{
  "n_layer": 8,
  "d_model": 192,
  "n_head": 2,
  "n_kv_head": 2,
  "head_dim": 96,
  "d_mlp": 768,
  "vocab_size": 512,
  "activation": "squared_relu",
  "norm": "rmsnorm",
  "norm_place": "pre",
  "norm_eps": 1e-06,
  "positions": "rope",
  "rope_base": 482000.0,
  "rope_fraction": 1.0,
  "qk_norm": true,
  "attn_scale": 0.154,
  "bias": "all",
  "tie_embeddings": false,
  "parallel_block": false,
  "extras": ["some layers without attention", "local attention windows", "capped logits"],
  "init": "uniform",
  "init_std_qkv": 0.053,
  "init_std_o": 0.0,
  "init_std_up": 0.053,
  "init_std_down": 0.0,
  "optimizer": "adamw",
  "lr": 0.0037,
  "beta1": 0.95,
  "beta2": 0.95,
  "weight_decay": 0.11,
  "lr_head": 0.00717,
  "grad_clip": 1.0,
  "warmup_steps": 346,
  "schedule": "wsd",
  "decay_fraction": 1.0,
  "decay_shape": "linear",
  "final_lr_fraction": 0.0,
  "batch_tokens": 32768,
  "seq_len": 512,
  "doc_mask": true,
  "train_tokens": 133400000,
  "steps": 4072,
  "dataset": "wikipedia_en"
}
Each number is 128 + 24 x the weight over its row's rms, rounded and kept within 0 to 255. Layers, rows and columns count from 0. Numbers have three digits each. The size before them is the row's rms in percent of the matrix's.

# down: layer 2 MLP down (transposed), 768x192, rms 0.106, rows 290-358, columns 96-191
# up: layer 2 MLP up, 768x192, rms 0.112, rows 291-359, columns 96-191
down290 104:112125156106131129159096096173133159103098130125080146113125107123103119114105111105084120131102150141116168173133130118159128117117123141122119123088081166144148136158138181107136096142147156134102153110134169112114142138125144138150111141097103143129127125153160132096145110116105182064
up291 096:073142109113150141109176142146109131148133057148072108159133146132147132123132153147103123093131162127111141152114079149116143097160112135132089128114121177129138131104098127146146115105132092119137107149138121111104138151038098144112108117136113152158117119119143136147115153111109118111
down291 094:089118175129145126124124142119115172130094151103134138091136131130127127109177118155140141150118123088132114130121091095125125159142119174123112101126126113122121171154078153114096157088113125155140125113128136119131121135140117148107098134106088120138138110140165109161143152107132134119
up292 108:151124128119111116125104108092140120129133130127105108150113142106111161130097148140137137122138173137177102143098118146091122114113142132147141139169116176121124088114140099145118160111139103108105105162104095135111176124107109116125150124161088190123099137096134167123171136139117143076
down292 109:149118130138126138110163143110151117152111139119136122150100134162137144146065133138122107077157100116122130143113108129167181127098142121125074078158128118181138110109106122146117125093135129124108100134133136141120145135149120100117112087103095119144121146175122137141101103159137166124
up293 094:131161137081144151153157125136179133096162106141117138110132155130135117143145166095093143145143150108130137166111159130104130131138133166126095123157129159114111129091099109118159118112156152115128140134118083174140176161146109111119138099120140166147133121069120116151158121121097126137
down293 094:074148091113122097116108116077123102134175132151164137123123114140154106095136145122141150159120074108125094162091130165162135149093134154108100105119121105132120118123148105120119126140125146089100110134125123107129179146132106124080083100118107149132093150128102102123154108146141122113
up294 096:106108129105151111123104110178126167125147123114116126169116117167115110124153087134099157107127119145137110120140113175100126123172106139114089135138122142146166155126101113145105136147184144143120098149064144107115155114108145088123120142129124129106128157131137148133143059098150116097
down294 097:136166141119106108160118159120131147134160106139162118111108101122107122148130189147113138112094143143126121121149143147075178092115140118135141139125116116134148107157078110099118113126143148179107097119079168123147115140130151165129090139111159084094138148133125130137119163077116107133
up295 100:079084138096141125132118121140098126140107133128099137110135108166163214114097137097132142153155133177103134121125129152118083156125139127123141168109100098134130136154109136151120133084169103183105121158115098105096144123123141138138151102131162172111143139134156149124112128124106118108
down295 105:125134107141120115127121135146136105122142130094106057159110147107151108112120131139094077144116109118126129132116142166116087174110187114100128163084135125114089074130149115121115173111080136155119117093104103119114117133107120131115092124136162177139129156115127140132113108149122102158
up296 094:109137153084120133162119127115121120114192099114128144086133188141193124133117097115132126114098157115121104142111123098135131125148145088189115138119109105104108081164096153106152141153142132169134128139137144121112117102158135137095152115157131158139154138156120118130109128109128155142
down296 096:127146151133136147122118172129127115122097119130143114128175128143145127088112138171161103130140168144132116140153131144158162127149128143162112168129136093112102123125163125146124142128126130152130148108158130107132132135092118162115125088124139144171105125119120119124129115136156139113
up297 100:163109181113136099166151115151119142124176146111111129149146127151155125132129149156106084139143120154157129137106109160118126110125150159122090144157141162091118098088107146170093152147144144145164151149124111193130164140080142124112110143126096134127134107089132128134094166127122127128
down297 099:104113149112121141130104166167123138136086108090125127138118125127115165122180117194102089157127116144107172046157140097136136129156130093126095111125116132110121092120098101173106156114121104148132101144143103126130109173120153142166099132165163110158118122101135102147109180143180120151
up298 099:151152122118135137134146055123163123140075118144114088193122133157123139104138131127141118140138115118150106137141108173137115139141123129113087114175104147075126119125071148160105136109141120153075100148117117154116130096105107139141126153154151126145109124095147148096118137170143137106
down298 099:127094111156100146087147138116118153098104149127127125106127138107145137089087059103113115122161036166136116115147123151127115138121126169115126113140115148117133119117090143133138134089134105136098141104108152134161154114142165110122123125130133126149134156115107096156125118123113121121
up299 106:137125185088121120143146144128117136148148166145123157136113128106151152137133093131143137125164139166143113143176096120130102099119137105148131181118104122160124111148091103112124187059118080144133178142147146117139113094134163124140140134148166129127144130091140170117204124113112126104
down299 104:145146125120139164131149144128148130156114115152111136128110133144130137140087167108116094112092123142114133154092132144112118159146124083135112125171129155146083159148148145096144129081138117109099134113112092126131144132088137153115052142115101123133096149145108114083167150157122122187
up300 097:124151132061096116149123146101118175108130142132105101124168158137122118140148132147118138157125101156129112183149127135147102135130108097134138111142093078127130119151141148105145122146101148104104126101137132201157127096148130139136161093118122143128166116104154146113129113100108136146
down300 099:099144138143077138161112122136139111121126105148130094083143120097100087084151115166133124147091134111133139156078102137118118166101113120125158132126156103145074152082142102114108106141144166096128120112176142132158162105147094123115117121124126088130137125130173128163092135148143135139
up301 109:119077164125113130111122140178119130111136104111118148152175123169162184118145138148126125118162144187136096137102177140102144133100150138141131096153125169122136122132116085146110096102135136114122161124122106119095104142088120107133140148137100136130101162168127147158139133176142097080
down301 105:120142142138131139117075112107138140132191124122101130117106135166137114115129155108160082076128146113157130136141157125155113152106126140106114118150109142114093114119117137133080120137092169100162090139110129098105129152128091157120130107131104151109097112136143131135100094144101118125
up302 072:143126124112141145111109094145097112130120130121095143137132154132162150123129120108131123119123172143152098144100134143127124138108091107135114167140119132103156072091106108113126154080139091129135165148109080141121112139107176097111136113149093138099145126089132134094134110144119135100
down302 057:126137080122118126178126138089134080141128113126152115175082125136128110159105109137127178113115156141103138125119126096147112072091174127178128167122143122135128144110132139132136116149141098160157084126132157123125137088097092124162156133099146111129146189100137158155136126164122143146
up303 090:141126104126117090171110106137136134093135119157106118168133132153144140136147161112144128101148109130106113154105143147180073149126142098116114140101112128127097144158110095130124112130138156115167118135080141108142084145092177117100160138133122143115122129127125132168138112159145084120
down303 094:168139126138136130091118145117159105136097088106114117135097160144145149129121113144139152116130174133138128143111158168153134129141169112127140110122135124112114119134122135120158115150136120123153120169168127137164131159117156155135133115116171085088141103161123114163175130132139125142
up304 104:105126144139135137160160134095096135126141120149137155119112137103124122107127102113128097146139181132187134148120178140149148146134117137190089176097124147125194142144106114120111107130144098114113151135106138130121136101076120134145133127114139155121144111122143131147157073126091148107
down304 105:110113135119122113143147126132135126097096125082136180150143125123074146094166141095109140126114108095154174151125160151107132163130118126083117094128133158124140139161136144125089119149160095133090099104136116116116093137122079113133129159106113092154149081156113113115133065156102113121
up305 097:102116127126142131132161152143147138126139119133115119135127122130127094157171126118124162144149171109141147126154127150141098112142102094120152121130140138137150118117155124093137105121081150129112141127105108135156137118152098129116160083112099165102161065149138103088119147162124097136
down305 099:196109124142146138136151149161118120116157145151146090154113167137144143153113095117129135119120115117145148112117107131084119146131188073141081160117138157180092160108120157156153116117177133150150074125093152104132133135115111143152166097094132148128166101133129087147106108162116112104
up306 092:088135132157170105144168138121170117175105093100104146154147156167160147131109097095144159145137146182174130136100114118119128140119119127159130145099150124100132116105097122127152120087162106148138126135083094143076151103132130133141141135180135128127127110134164145137088127137173143122
down306 093:127118088164119135158123092106113115136158202153083100105144140106131118129113169149122155122165137138107127144158152110105097128132156152109126126138102170115124138144150103152164126122140125142107165144150097170127179140194144133096141117127113090120126099124126128140117145093127178136
up307 083:192155134145095110103124102132073138087117116092151132167142119114117165141124113109122056123143163173143145127100104118108132135131110148144164127146149162127119140100094124089155121136110144138156152153120124104123117119124158153102146153153115127092123114149118102119118132145104083126
down307 086:133140141110108114132116154122116096144118162139119140121142080147136127115119128153163114144126157107119143095120128133130135104113146152112140114104102120125141207142082132125097152168160127148102164141152176136155131121193144134138064196104145120167117104140013128148078131107150131136
up308 100:139091133111148129184110135158100159139142119106154144127149130164135148144162130106122090143150136118139098135099150144108151137131112098143137114122129124089119113129130115129108096075139113108167164157123106126112162151110117161097140185116123155145150074115125131162119099147123101089
down308 097:153156141111151085148105149104165114176126178123104102075094144150141104086116160128116111127179157124098128115114132119107119159124120148143151101120093116116110134143145153142116155121093118099105098148126116107156136136061134132130108126107095108177134120148143110136127134139134092130
up309 105:173155175151141117176171119157144108150104142086115159133137163137164112156167090125121121135136190100115138120110130099121165086116083136114115087116127108113121102117140061140128141119106121107127114177131075132140085162088127103116112146141091138140152095112129153099132133118137109093
down309 101:135146135158144125132147139119137113126113127114130128108093113151109130167174135120103075106136186128095170130108130145128120115132121119126129152102114133133122127152148099113140112140125143112152173135125101118109096133150112153147141131062103126099118139144113102135139119105172132142
up310 101:136134134120120105155113151122132150085101123123138149119097158149129140199099146123126132142154138164110079126070110142136133107084143097185123107145122183162135148103135149111146144119094143128083113111055126135133151141100143078134133130132138126134115133131165103140137119149114092106
down310 100:157099111129141078137125132133145122115147124133157116100119128157126097146136147125109144190147140123146139168112082138117097098161185130125096125104145143198128163126127116108125077131175131126094157101101153141105097102125148155156126090145144137142135144154157131156111144103162104112
up311 103:097122104173089121152146125134128134087134120118127106130143123137138114141135132133101131135194117143125096194128160114159123126119142115123113114111142120141131086130129090078116153139137172116122143117077068146086116142141178101110099101174109141144109166071154139149153165124112116147
down311 107:102139091132139144079131129132107087109130107144153146123140120150156186129121174095135153110151095152144109131160145136112143164157164133113128134112106103088118078105129169090126145140139165161164121074132099146108140110113160134153126129115102160140136127129144144113141142137081116122
up312 087:129083148119063155133115135115132134098142164164164118143077175155169111100130107117108145115115149154156113155076105136112143108100125096124124145082076143150116124110108103138129105103118137126133138128162157177125157137121111136139109120189120099171164129090122134123106105131106132114
down312 085:143112173111144098135120139077105115154159167199109150134116135160156171143130122132157134131091132117121113120148130162092119126116124147114154125125101123131140156093124144114143103172124150079089148118134171186110155156116119120115022119123142138126084144125112110114109101128147135150
up313 097:143169117160121116148148125145124125117155097115118106135118156131182170176136144100098174167138179135145130158094168131106131130161147116186139083119117110157134136130112115140139132129093132142124100177132099115097092119134131113122118155118097112100141115139134092170130089132144129112
down313 098:116128148177073112119150109093106080131127150125126115094141120136125134124131163108132141129155141107088135122114128148168136103156095094154164105153092080114123202085155161104125124139103129142106117154122133165151085128131119165161125153097143098155099156126123085111137114126117131145
up314 101:065125168112133167150173106140126146122115138070121182108135138123151103094135129126142090090104115141143134139118140139120138125152151123159118140173146148078178102154101137120138129129172141166156145150091129150100111138076164148098096131146125162145151158108122125119147152113099141145
down314 100:118137113108120121091155123110132128104082098121136088172180122124115067110149118152120106140140112154136133110111141121121098182106142128132155128147194088101105155154146142154091101127141118110139118123073096121120133139143125139119161151132146141083158117162082140139129127105147143127
up315 097:122130151143077116126139160092098127140108141175121138132167124153156164159151126135130113136119120136134135140121131129124123169156125124113188098103123138139130150163128137141129107120132125138090192141111145194132165147143145135138148087121119138074121126108170103195181090095159114158
down315 100:128127175138143172120152173110128177148122104127171170179173148133143133112176108138141141127122169157131110118126113118129115119158109128126189097113137105095113139129087105130097122139164117135146107133106093090116091153140131078130104071108132113125150149150160140112123123153127125112
up316 100:121144151099137149125128132156120101128126108140109176126180136148134092146125171112140162080115137167107126153129127094097132131126171168145129156175096130142159110125142149117116150135128127148124115122103102122120152168159153109048175149164087153156156087104146130159122139112119104091
down316 100:120117137127138110127154097107088116123125122160123116127140082139129175142146121108163071117129129113099146164158116158127100100154150104170116092133111093084085133135161163115179173111155127130129113144094156127130127126130122158117092144117129124138100134123130151103135110148085137151
up317 106:177108153118119099091159142101164095111116129122139135120141113119134145121133127115146144122177131184153076156100118146168131111120095127156124119128134139141153114152117119101126104126141119115101169145060103154111129142082155103145168115138103175076144146112133139144129097138129175079
down317 105:092122114100087139146124125132127109148133163141158162094129121126148106113099072172149130114118125130152169114119172102094115145152116176136134075153116095167115112153127106132146134137107139153151100145134146116137103118120105100089135141146123134136123130131118146109106076147116140183
up318 097:124133172128133143177156138123156141142137087142131169137099108134159156124150115143096143133139164168123107137097130132079131126132109095177150151100109119152167115105137135092122153133150157104119111166126131122064081132123122107105123137151158119105132118100132145117176143137115129102
down318 099:139125166202119139112103147157141117150125164152142155120145106180169143096146100129121076145113150140138140133119102090105117111139168140134136135119133104164127108165111134128085109153151124118133094095142114116116110170162123136127124163118117083144140183112153154147156139095118128128
up319 105:119140127131117135150146132146161104113155146105110099178128110179155152178110169086098162154170146158087141180133143083126153169119146130140143108112122112091163145105121126133156136139120164101101094154149126129148103149129136106110197101126096134143127132118133121142159110129142106109
down319 107:082136116149123123120118103127106092159100109102067093118124120145161132077085167119111122123136148148086138130104115116170158160109128119123096117112126163127119094100079147148117153095116135122124124162122146173115086095116108119159086119136127100124129130126109098138150137074159122109
up320 107:119165137099116128143130096189071129157135106112088085160172162128119126118153117103113107159104182088113128134138149125122151124142105128148133128122109124101161117143109104114132113099175137100108101159133136120123113104132125098123146127166116132109147097084135121111197106146149091119
down320 105:113140132197118087128116077103194144133082157089119102109110097136112132104159106124159136139137126133144166123097147136170104132163101118102129130100116116144186161154128113152129102124098143108090128125107092140109073154125136116126147147160141130155146131125115110130176124164123117117
up321 112:138104156127115148132113067139118137173132115097100102129183155142136118137095123080123193107119133152083134157118161139165165136157109117128101166110145127129147137128110150130152137120121083158136167131124157140123147109110127131124144114133104134131131075126163149159155151126124144149
down321 108:161100095110136114093152125142146126111126125087136146113146130128154151117136124097160107128180139095144127151132107091142165147131116109129091106127139136107110137107085156068117110140131172152140136118149157135080089121085160130153107164101129081131150145131122092112139141114133151138
up322 097:136120150112099106147115128133111146088113094121095107116109145162129159158151122112098153135184101160110116167139147103197096123119145131124147101129121132153147120095132124108119130143103194118128133112100140151151111134138157109120158149113097139090103128156209154152137110126115187128
down322 096:131195166143149119096110127135159129109072102132107096107135145111106099124131152152107101113148135098115127104103103121147135152123097115101162168128163146116138130132138164100128116131152174131134112164175143107131106160130124108141163098141153128109157125106175113121146103110143124170
up323 107:164129115104112155178072083151158087112135106137089108130180119114118107108121099095165139116146113108111137141175146156114130133135134135130146108152148126120084122121091125094157145116115087141114130145148119103156092127119150138097132139182108158117151124126125133143167130191130149118
down323 105:132146115105097164109137158122127089130150161167123151098157114131123117103136092132098169181166151139142150118139125136113148116148152131138109123116107143147133126150154127135142094160136139115043148163118153092093131120129100118116109135154131164127116142142101103135146114126173105129
up324 096:150101110087094139161158110187121096158141132119132090133113128161138122169122104117145139135113126108138121137065144132138107121111138075108134114076137147131159109139103110139138105126108114110073096170098098106108150126104168124120103162137090121153143112071140142109145137122132098094
down324 097:163130082084149122129148140166142140103106138143129092145071153096117103135086141118088155147082154152113120100144125165149137167085118123115139111130074126132097138127162140150141146085131113113088127137110116137132138101164143141165127076149135083177120144118131094146116119141173137104
up325 106:173078153108128095101170166120134150104133117109128134120150155147146124158129122105116125150148172157121107123096116119099138123141106080164162158111110092135112114181080073143075156078103130128114116172158079146110127107120116085125092103143118129146099125134124120166152099099124122136
down325 104:128081153090119104114130166118087129141145161102152126109118130183115146123175121148114116166159136166093164161120128110087149142164095101130139102120110106124104147125134115160123124117097134138078117141107079157147131141137101114133145134083087090138113146146114143136114147130099180136
up326 109:149128125091121133161136131112164118110159140106080162145137113139104136156144107130072134156102154171127137188090111105167168112155132136104090101098108139123094114113091088141130112113115127102121133132091115142139135099117124145128140138112067161102129100095145133165143132143141134117
down326 110:129105172140157136145123163132085161133124147132131114103138134147157152124158145126133178153122119102107163108125123093142151118128132123116117114095160151095102154176120133153103155087158125138137139129144109138132136137101099116140100084118134136102141130122180122157132119172124107114
up327 103:134078126089134137135146128176075117187148127107153109170146187170129115128129133135169132148117134116129122158125122156127115139106157139142111120175067118144171115113119126147152153140122110173068115132108116139130108150126158136096129134143160154126171158108107115125131106151117107113
down327 103:146105107108121105138144158142126080142160120120159157133119137135109168179131140100153121144162130114092109106114129135125141083174150105123141146128107098149081089111153151131111154160109155139103108102156164123149156159126155121131125123109143136060089133126120120151103137178127087157
up328 102:090178140108139143148155116195112134141188114107150125112122165118104151105156137121143147081147164143166126141145104109106148135092149122175094127134093176146138122119120091136140168135158106156125145139156150136111087128150152128099173127177119138164159122096103100107129133112134103084
down328 098:131168111163098130125147103147142098113172110153138116153091124091136116162101161101157175129139102120129118156120150136104117138101130088137100105107129150135130122161184114185144132120197101087164147119118114074158122107121096115147121087121115162130099123118092121142100122150140071120
up329 099:062104104127129184115129120133113145140162143143111176135142130103132104088148136087131127111146123140178130178099123141131145164116140151148091157160099122080129116089118106127097123115124114125162132145140128140119140177103135186145132156117127167106131137143147126142144170157120134124
down329 101:134115102106170121132139153137139175182118129157103104096116127104119152159144102091177135109138117158128140158137152154116134140140124134175133141163118082152107121123106091115087094110114093154108133133117156121157159108162143115144146130116146142095104079154123099124098131157114119123
up330 109:167121134139135160158149125101104131083116095118134129122126100141102126170077111134119100116144163168136081142111119131137126122108141122115163137116113095134109086075098112113119113146098144093099121153090129176113120126092154077102141085135065121128129120115127094125099134112149164138
down330 109:102114159162156112166132110153106147114109111108128131123180127121082133091151128125130107116137085124130136136160116119125131131142121089085134107125154156130163128131133134142144115151109088146136144136160169155088074171115140131132160153147126125099109102170149090090156136127146084147
up331 085:086098144109136135156128128135142158105126142156099120119119140153121110124135142141123152134116163126085096134123133096127154141118119123178125105091124141146213147119105122117147097128094121079111111149141124157103147125094089126135123127142106098129083119095160150142136122154088109109
down331 091:135155120112124114147121131127112106081123151142144148122092136106140113122174153155112136160148127099132131160126133088150106128135134114112137115141104125134154140151180138101125152128144134112150101111131144135118153111136128110167091141136166089098099164095173126132103127134145133139
up332 095:134122207101121151129119140145119109096103104158115148141118171133113109157123098137130107107142131150168099109110107076175094146075143095133139122139111132131162089095129140148117132128110101105118126124127117137132091148132138093110130127109092137106113115088144124085120165109103146141
down332 102:160109140102091116147085148144123177124149116134139105152096106135106124151150134112180115126086135119136136086132107093128096127088146098090121120117204129147149129121139125164120113157122113116139105123129128118121124138124111123120113114147119121168112136140138157139145143151084133201
up333 102:155143159074124159153125128115154154159149139136117110124133132105140158121140130098103103117144161171170114119111090111138105095138150115119101121106107107115109104094131100098107109106087123109159125138140128116106123138084149115151123112202145141130131115110142091161135110121141082043
down333 100:145148133124134119121124124117104083154124109135155116115125137137122123105142113156124157086060151121146099139117093088133129149161093133182121121128145103154105140163147116092110150138133137111105142102157149158088125123150133132111095103148140136116142176152132157134133123091132088135
up334 094:142089116150106159098145121144156105143174143048124143109119108160106147101129115124132096090145098152157143153091138102133155081110126096152095172135150160123107109126105094131104093101128103122152131152139098105100136145102108124115139120129118153115121127081124091143142137165127151114
down334 094:101131118146134122130104138132156152144115118107117120124130159120134098128128154101112136135099090128125172150115146114108130165118114114131114112107168098131115115127124159104156098142135118137113121112173150116120131113125074152149137152122123088158128136098147123162106127158157154130
up335 105:140170191115108165149174112137123116160078063140121150152116117110133101127117121125097134131120133144111139126127107142133124128118107134137130088104097115142203113089155141132124142056145134164159101172116075140098149123135110135131112125153119119138106077139155174161135102153116162109
down335 106:139157111097105156168108161138156133124091125120086109122064098141112134120112152159156153093172113117093109129112100108150128151095126113130136154128168180149152148129144161126142114134139122163154133108142121125162141130144174107113128142145144130128151142111119108127123141122174039094
up336 098:129163147105130121139139132163115148151147121129121133140149155158143151124175123148158096134171134124115135162128123152095111149138116125142143103138132141096116130116121124118103167098175110108161180140121094155098104144159149142121118176127151162165084116137149147167124090124121086128
down336 099:132138151126112114170158125111152118100156086144134106120110133156101137122135115128141159123120129086160075142123160098138181123134101121108135084119147154103089108163134136143124120199173151115163143118175138100127160102163142111111116133085119098151158113082118098147128076124090120095
up337 102:125121136155148112150122099113115109110129112124132095138097135154130180146094109166126091161153129118149096155087130142173132087149132140149103097098124097092127117120106122124128108149149136138102129172087133144148144143102136137095142121129142136138097112092153091153161122172050120111
down337 102:166149129086113100126152095093107150125150168155094132132084135140124112073105135103147161127138141142150117115095121121091123112109117142106135079105131197151151154140065139152154116116137111129108165107114150136149187107102137119132119127140145094133135116126142118102146105110106126139
up338 100:090144172117123088153092143120105133146142118104137170110127104138151155119118153123166124118166133116144086167096117116094106152121123114169167114104111120116107131096121117122092115102130165130129095141106088120138113139138133124133162084126128113137136130113136120151153074099104119117
down338 101:126124126113117177153088120123150113144091129157122141146126133081105079167147159108137097137123100131140148162114141138139163116124106133115176095168110157162091166102127124127129135141119160073136126135116116124122129095116110127114115124100112110134099074138135130106143118137152110100
up339 095:157151153140121133088092145119144175132138089141115145140130132159143180128106159141111160131106137139138097134086133147142105150125123094114127119114111124132129120103138093113097124107135128131167127117120130138137080128156146146112122073119132153091106165086144136136123121090124123098
down339 094:141103133094115127112115138145124148159122093179131137124113135148206139122120130122155122145086100151132120138135122162115133117099147113100175150147105122115164146120131129085105131142123144137108125134134162171125157115139127081106064118137104162145093135122116129127132120099117148114
up340 104:158135166107137119142157139173097127149138140143121124120141139157156125154129114096071127155092146129185131100097076128115113119155111107123119105130125110146110110116093136115088096121128140147165132118113117120137139082157106094103150116162096123100142100154158097095165128100137178124
down340 105:102142136121067091137138167101109120153097152088153104135129143147116101103164092123062119113108124126115152137102130137131163121126130124115160137128135136133127189121154071119155155135103096142133114128131129103133112130158077098139172104146158105143086129116115177119149102118149127129
up341 092:162153140120119102159130093139113105159121091145090107146125183141116144130133075102148111179139136135113077128115179070161161074153121101115120142115142139117175119120131111131088113102118130147079145137095169121137117088105119095161138159107143118145084139132159133161192065146099108133
down341 094:165152152094090114094128136148078136079126081147129131132117113141106091140144152116115087148139110124140135128109113101145158100103088128121125130154124102129113146139127141133134154128084141157140136125168129115136087112099122131157132139099145110148146109094130148157161103091108114104
up342 093:182141131133119155132152130145149125146114148083112148132098146188113166138128124132120096125166134063179096140119133140109101132147102121124144110127142113115145103148123138144137176099147096137102119120115090127115142089149121113099146118158149138113134125035154137151118120125106109135
down342 092:148120106176123148139103138116142118126131189157135121135125130131116073138143113179139136109132086121149135115087133151085108129126133149085098123138157129131148124142133111132158108133150116141147107103130148131136142170117149087120096123158105091117141150152112150151104119114098165131
up343 095:133147116120143121125116126138094139103136135119101140129153094133156134128170096130121094151127151160101136155154143122125158095137113073161089115096117180132131114163122124111092150072164147140143122136095106111138078125113185121127156111137106162165102159141150181105118122105116097152
down343 098:083108103088084109132100120133114134122175145123158126100153096106154152114123134164144150139142166118103137127127152142130150124139142129145153105120147116123122175173143108139130131135154104138092126100140102120119125138130107181176140170102164147119122147155125110122121176108097110151
up344 100:142092183119111159157085122167093162121141113132103136129130127124149153119151140121117127099092146182131116136102111148121123146105143122139156134114116173131133094130117111148133112135129100122099124127115115132126115107119112156101166126119083153108123116054133131095131132137110148139
down344 101:112113125150161122166119134107141172128137084160143144144152112147142125106124123110157166107126123110092093120122146125138110129119103113150155097086134181146146141158145133135118101118056150119134126117126130128144158187104130130126128135129122150106108098134113136133117122151140085153
up345 096:099126128109100112148156142144079119105152099127116095119173189159090113152143169108133129124110136128102126148112121102097123100119115109157144142158092137125138072154091161110091110135105100121195141126139124188135138139152139123118133142136159193105089123156124112106161117135094124068
down345 093:095131130133155114156114145121141096140101144125157164109118107097139117168151121155136145118111104112120140121146105136109092137173137143087143163130119127167166122152109084178114136184163133135125103147117157144096086160093115144109092157139181155165059128184108161154115116149129105110
up346 089:136072129139105140119093076141137103131125111102083127167139176116126119095118148144142099094166120149132120166129155123123127128133148110138121130158162123138210108126111097121095109107134098121168071130111112103135075146138145132085101085108104133176129096146151156095080130164094114137
down346 099:125151147140132120085122108138118147161118140175122111107135133134125116108082133126143118147094089133100130135099111166115155124122110084128144131165101109130134137118111133142111115080132151112159154120136146125147097094182135188110036110118123156162113138164108141140101105120092164150
up347 100:136118122101134122154162053144147099151077126137140164147112141169128116119114143141138127108102130138111137148151151116122173081137117112133108123152127152123171114122134125150076134109155154188152151119139086133124144090156132148150157131128148157131151112085145152151131125169140149122
down347 099:151117141095137072091123146121154172144104140177123102149103148122140143178135138150162150095166136070142143142147099134142131145150108113136132147122131149130062111097142183140148161097142142111114103151123150141110115154126116140110143135122135134146138103124110132141142100165107155140
up348 103:141155125087158125150101105159122110132164118150122145135197106151123134136134138117076091139102173099098131157133084133102118116152146114135106112129114097143142124124082151151138125118130149097113121137138109147134112129101159141107131138123116153131150129148117114097137122089160117071
down348 107:143130143141114097205104130124143120150130163111124096084109135109093144136152122140180162122101193118100121109127165110164127178144162167124133102121150171130084160092121118167165116133129128158127088132128129111126111175127148120111133121149159121100104115149139113168123149151129113107
up349 098:135124115128117099156136119142127125101158148131106109221104169140131124125120120128120082125185161152123120155152139128147165105122160147118120090105143135146118098125133077109100155123168120164107132134128124152164129155151131128151137130119096148166139113145141142114101116175164093117
down349 098:115144116149124133157112096117121132137104125190129155128172115126101156100130123110110120144144154145148110112143116126125140128190135078121085128094123179155149123141132169130104137149138171128103130131147141135121068105128126131169100139163144132139071108128177176091121110110127182141
up350 104:107151203088144154113133129099172130129093151091134099124192174107146133159137084116099146107169135109151147137136145147126107089112090141178102109151114102109111076124100105108141174112121134117141120146131134135127140094100117118159131116148062171144162114105140123110112112152117153121
down350 105:089126103144153113133137106099151126117123187127125166149121145112158142156148174079103123144134187085109077127105109161133120078125133124132120116130123135109122162111104106113140138137157125145127127153150092135135115109118145165130130137077158099150107180103139099134093130160128151105
up351 105:127123117086111138164123147169127139118173080160083104151120132133113123142154124157161153175118164130133113141100121103118132127116112160164130123129113143109177127112111106073117126102131120103131117141067117146136120069115142087123127154138123116083093132055139126151130114116125112113
down351 098:139163156131153143145094111107145149156141200081134122120131130104176138090176169135110109163117107091137129123115127124162113086097095096100072112140121141148116163088108143119144123124129146113193137125122138121141138083107154153117159113145150116143115166148136149132141104103086160138
up352 102:130126183143090133134133124091129126115132115153139154137112143115125171175122091123073153100184157173152152141112117171093092127136160115157165138158119123153155138153132106130140121082096104131135105155131124124120109113102145102131102077159124175151173106142141155104115153162141152142
down352 103:135117114165138128100138124109138098094139134114077137122160140172138143119125133132131111125115125127145096116144135177140143127103167141119118167137077133099145081136114141107149134128102117102090142136139133149114171093150139120171119155122105112092125144149103148145144131121106072113
up353 103:146150158108132095121148099176146151148139110166100133150145139124113118122117130111123102123106159126162155147161110148127137141136077101144103125119075114122112122098141131097123154120097133118138127114121131133086130082110091098133139069152109125150111094134131134148155156126143095084
down353 100:151123135139087078099154131123129122181095119144094146147126092125150144134118109141124135100116069127151127124171147146120170166158148162111127109119076183150135113120166154138120164116131154074132138153150153143113117111117119102124107108128124176116095128118131090182133167130066151126
up354 083:119134166086162096142082136120152105100129101134118136085120154113113097111123121123095138119171117102113104137124111136160150101128113114129097159117138161150128147080135099089152138106109106170098081148121137110057146114096150138116090100135142136136120184099176180143134119095121125129
down354 089:117124102128153128153165149165093132106091114144133093135109139101119099142095154152123119138141101123112096124170149122106169151087109131125089152092147088127150136162147148161103101106136113124109104102116132067167126121103164115098092125123195155125175124127139112129102128112095137118
up355 108:116142136133106134133069121148089128123128145131133152140180155142146111107136165129130107101125099114125146182075146086072128120117144138156076070166152104136113138128089126119104135145139103100110128152136133146121163128161159133126118124136128108172135163109155109155173122146156103115
down355 107:122144178135121152110142141140134115131134121090175128119147111127144120146116168131095157148133141122146143147071098124105116104140120099146150111144145116140142113149114131120136129089117100134138141116134155086110141102115096148161126155098138123175145120132176108145127134147125082127
up356 097:087107127136149140136161126136161167136170130109145117123087143178167128145167101121143147102115125143137081152127160116130146119130080088135134124130119110137118112125096133121085145157090154105153134134123164136134092094162111145160144097116135158164094155095145119099174148117090132078
down356 098:133095102116107145081122123138091133085085123138142097102124129125149116152172113139145141112126116112136143100104115153112119111095135090125155095128105140097143105136146126149119146146155147131149111140178128119238115130180119137140153115106176153115119140126149103127147112099145125116
up357 121:165133142138124148143121079169108122143118142119104147125177107141161166132161117081149098136099126117130143123167136077116128097146131112149134171142135111163163115127094083138117142078134107182098144124136142132155126115129163135153146127139137132119114095108144087123187150147175113113
down357 117:116149126103129129130128118135167123092134123141116144137095133168137105167120157102101121127100114126146153116144108153177095112098140132124156089141096072139101143123147140160151141101133123122144121171081149117101071110121093165148139156144168119123111111131139141175182095141152135124
up358 103:086148120082095123129169119146141104154130114135097142119169143168122166111141127097086138129137149139110149164159142100078158093124108074122131085119119164098136123123128095119165162096117072158115118145102127110109130119084131109135136108139105139153124119133122110141131121127175116099
down358 102:109140110173146135107115126117147166098080107143144104098149109093148112103126166107139126111109112153095149120165107151112103107126118111192162111181140132128091082098103148132146112171137132171099121116104172143141112107156147156124140132120111113105125152091155112155078136114146154146
up359 120:152165159122102171157119082146118117143144096123122115148155132125119131121113102118107136114130124161141135156119132130137158163090118130144125132134125115108122127116119105140152102135112142141097119142113112160158089090098121119121134139163119169154114120151133161133125131142106149151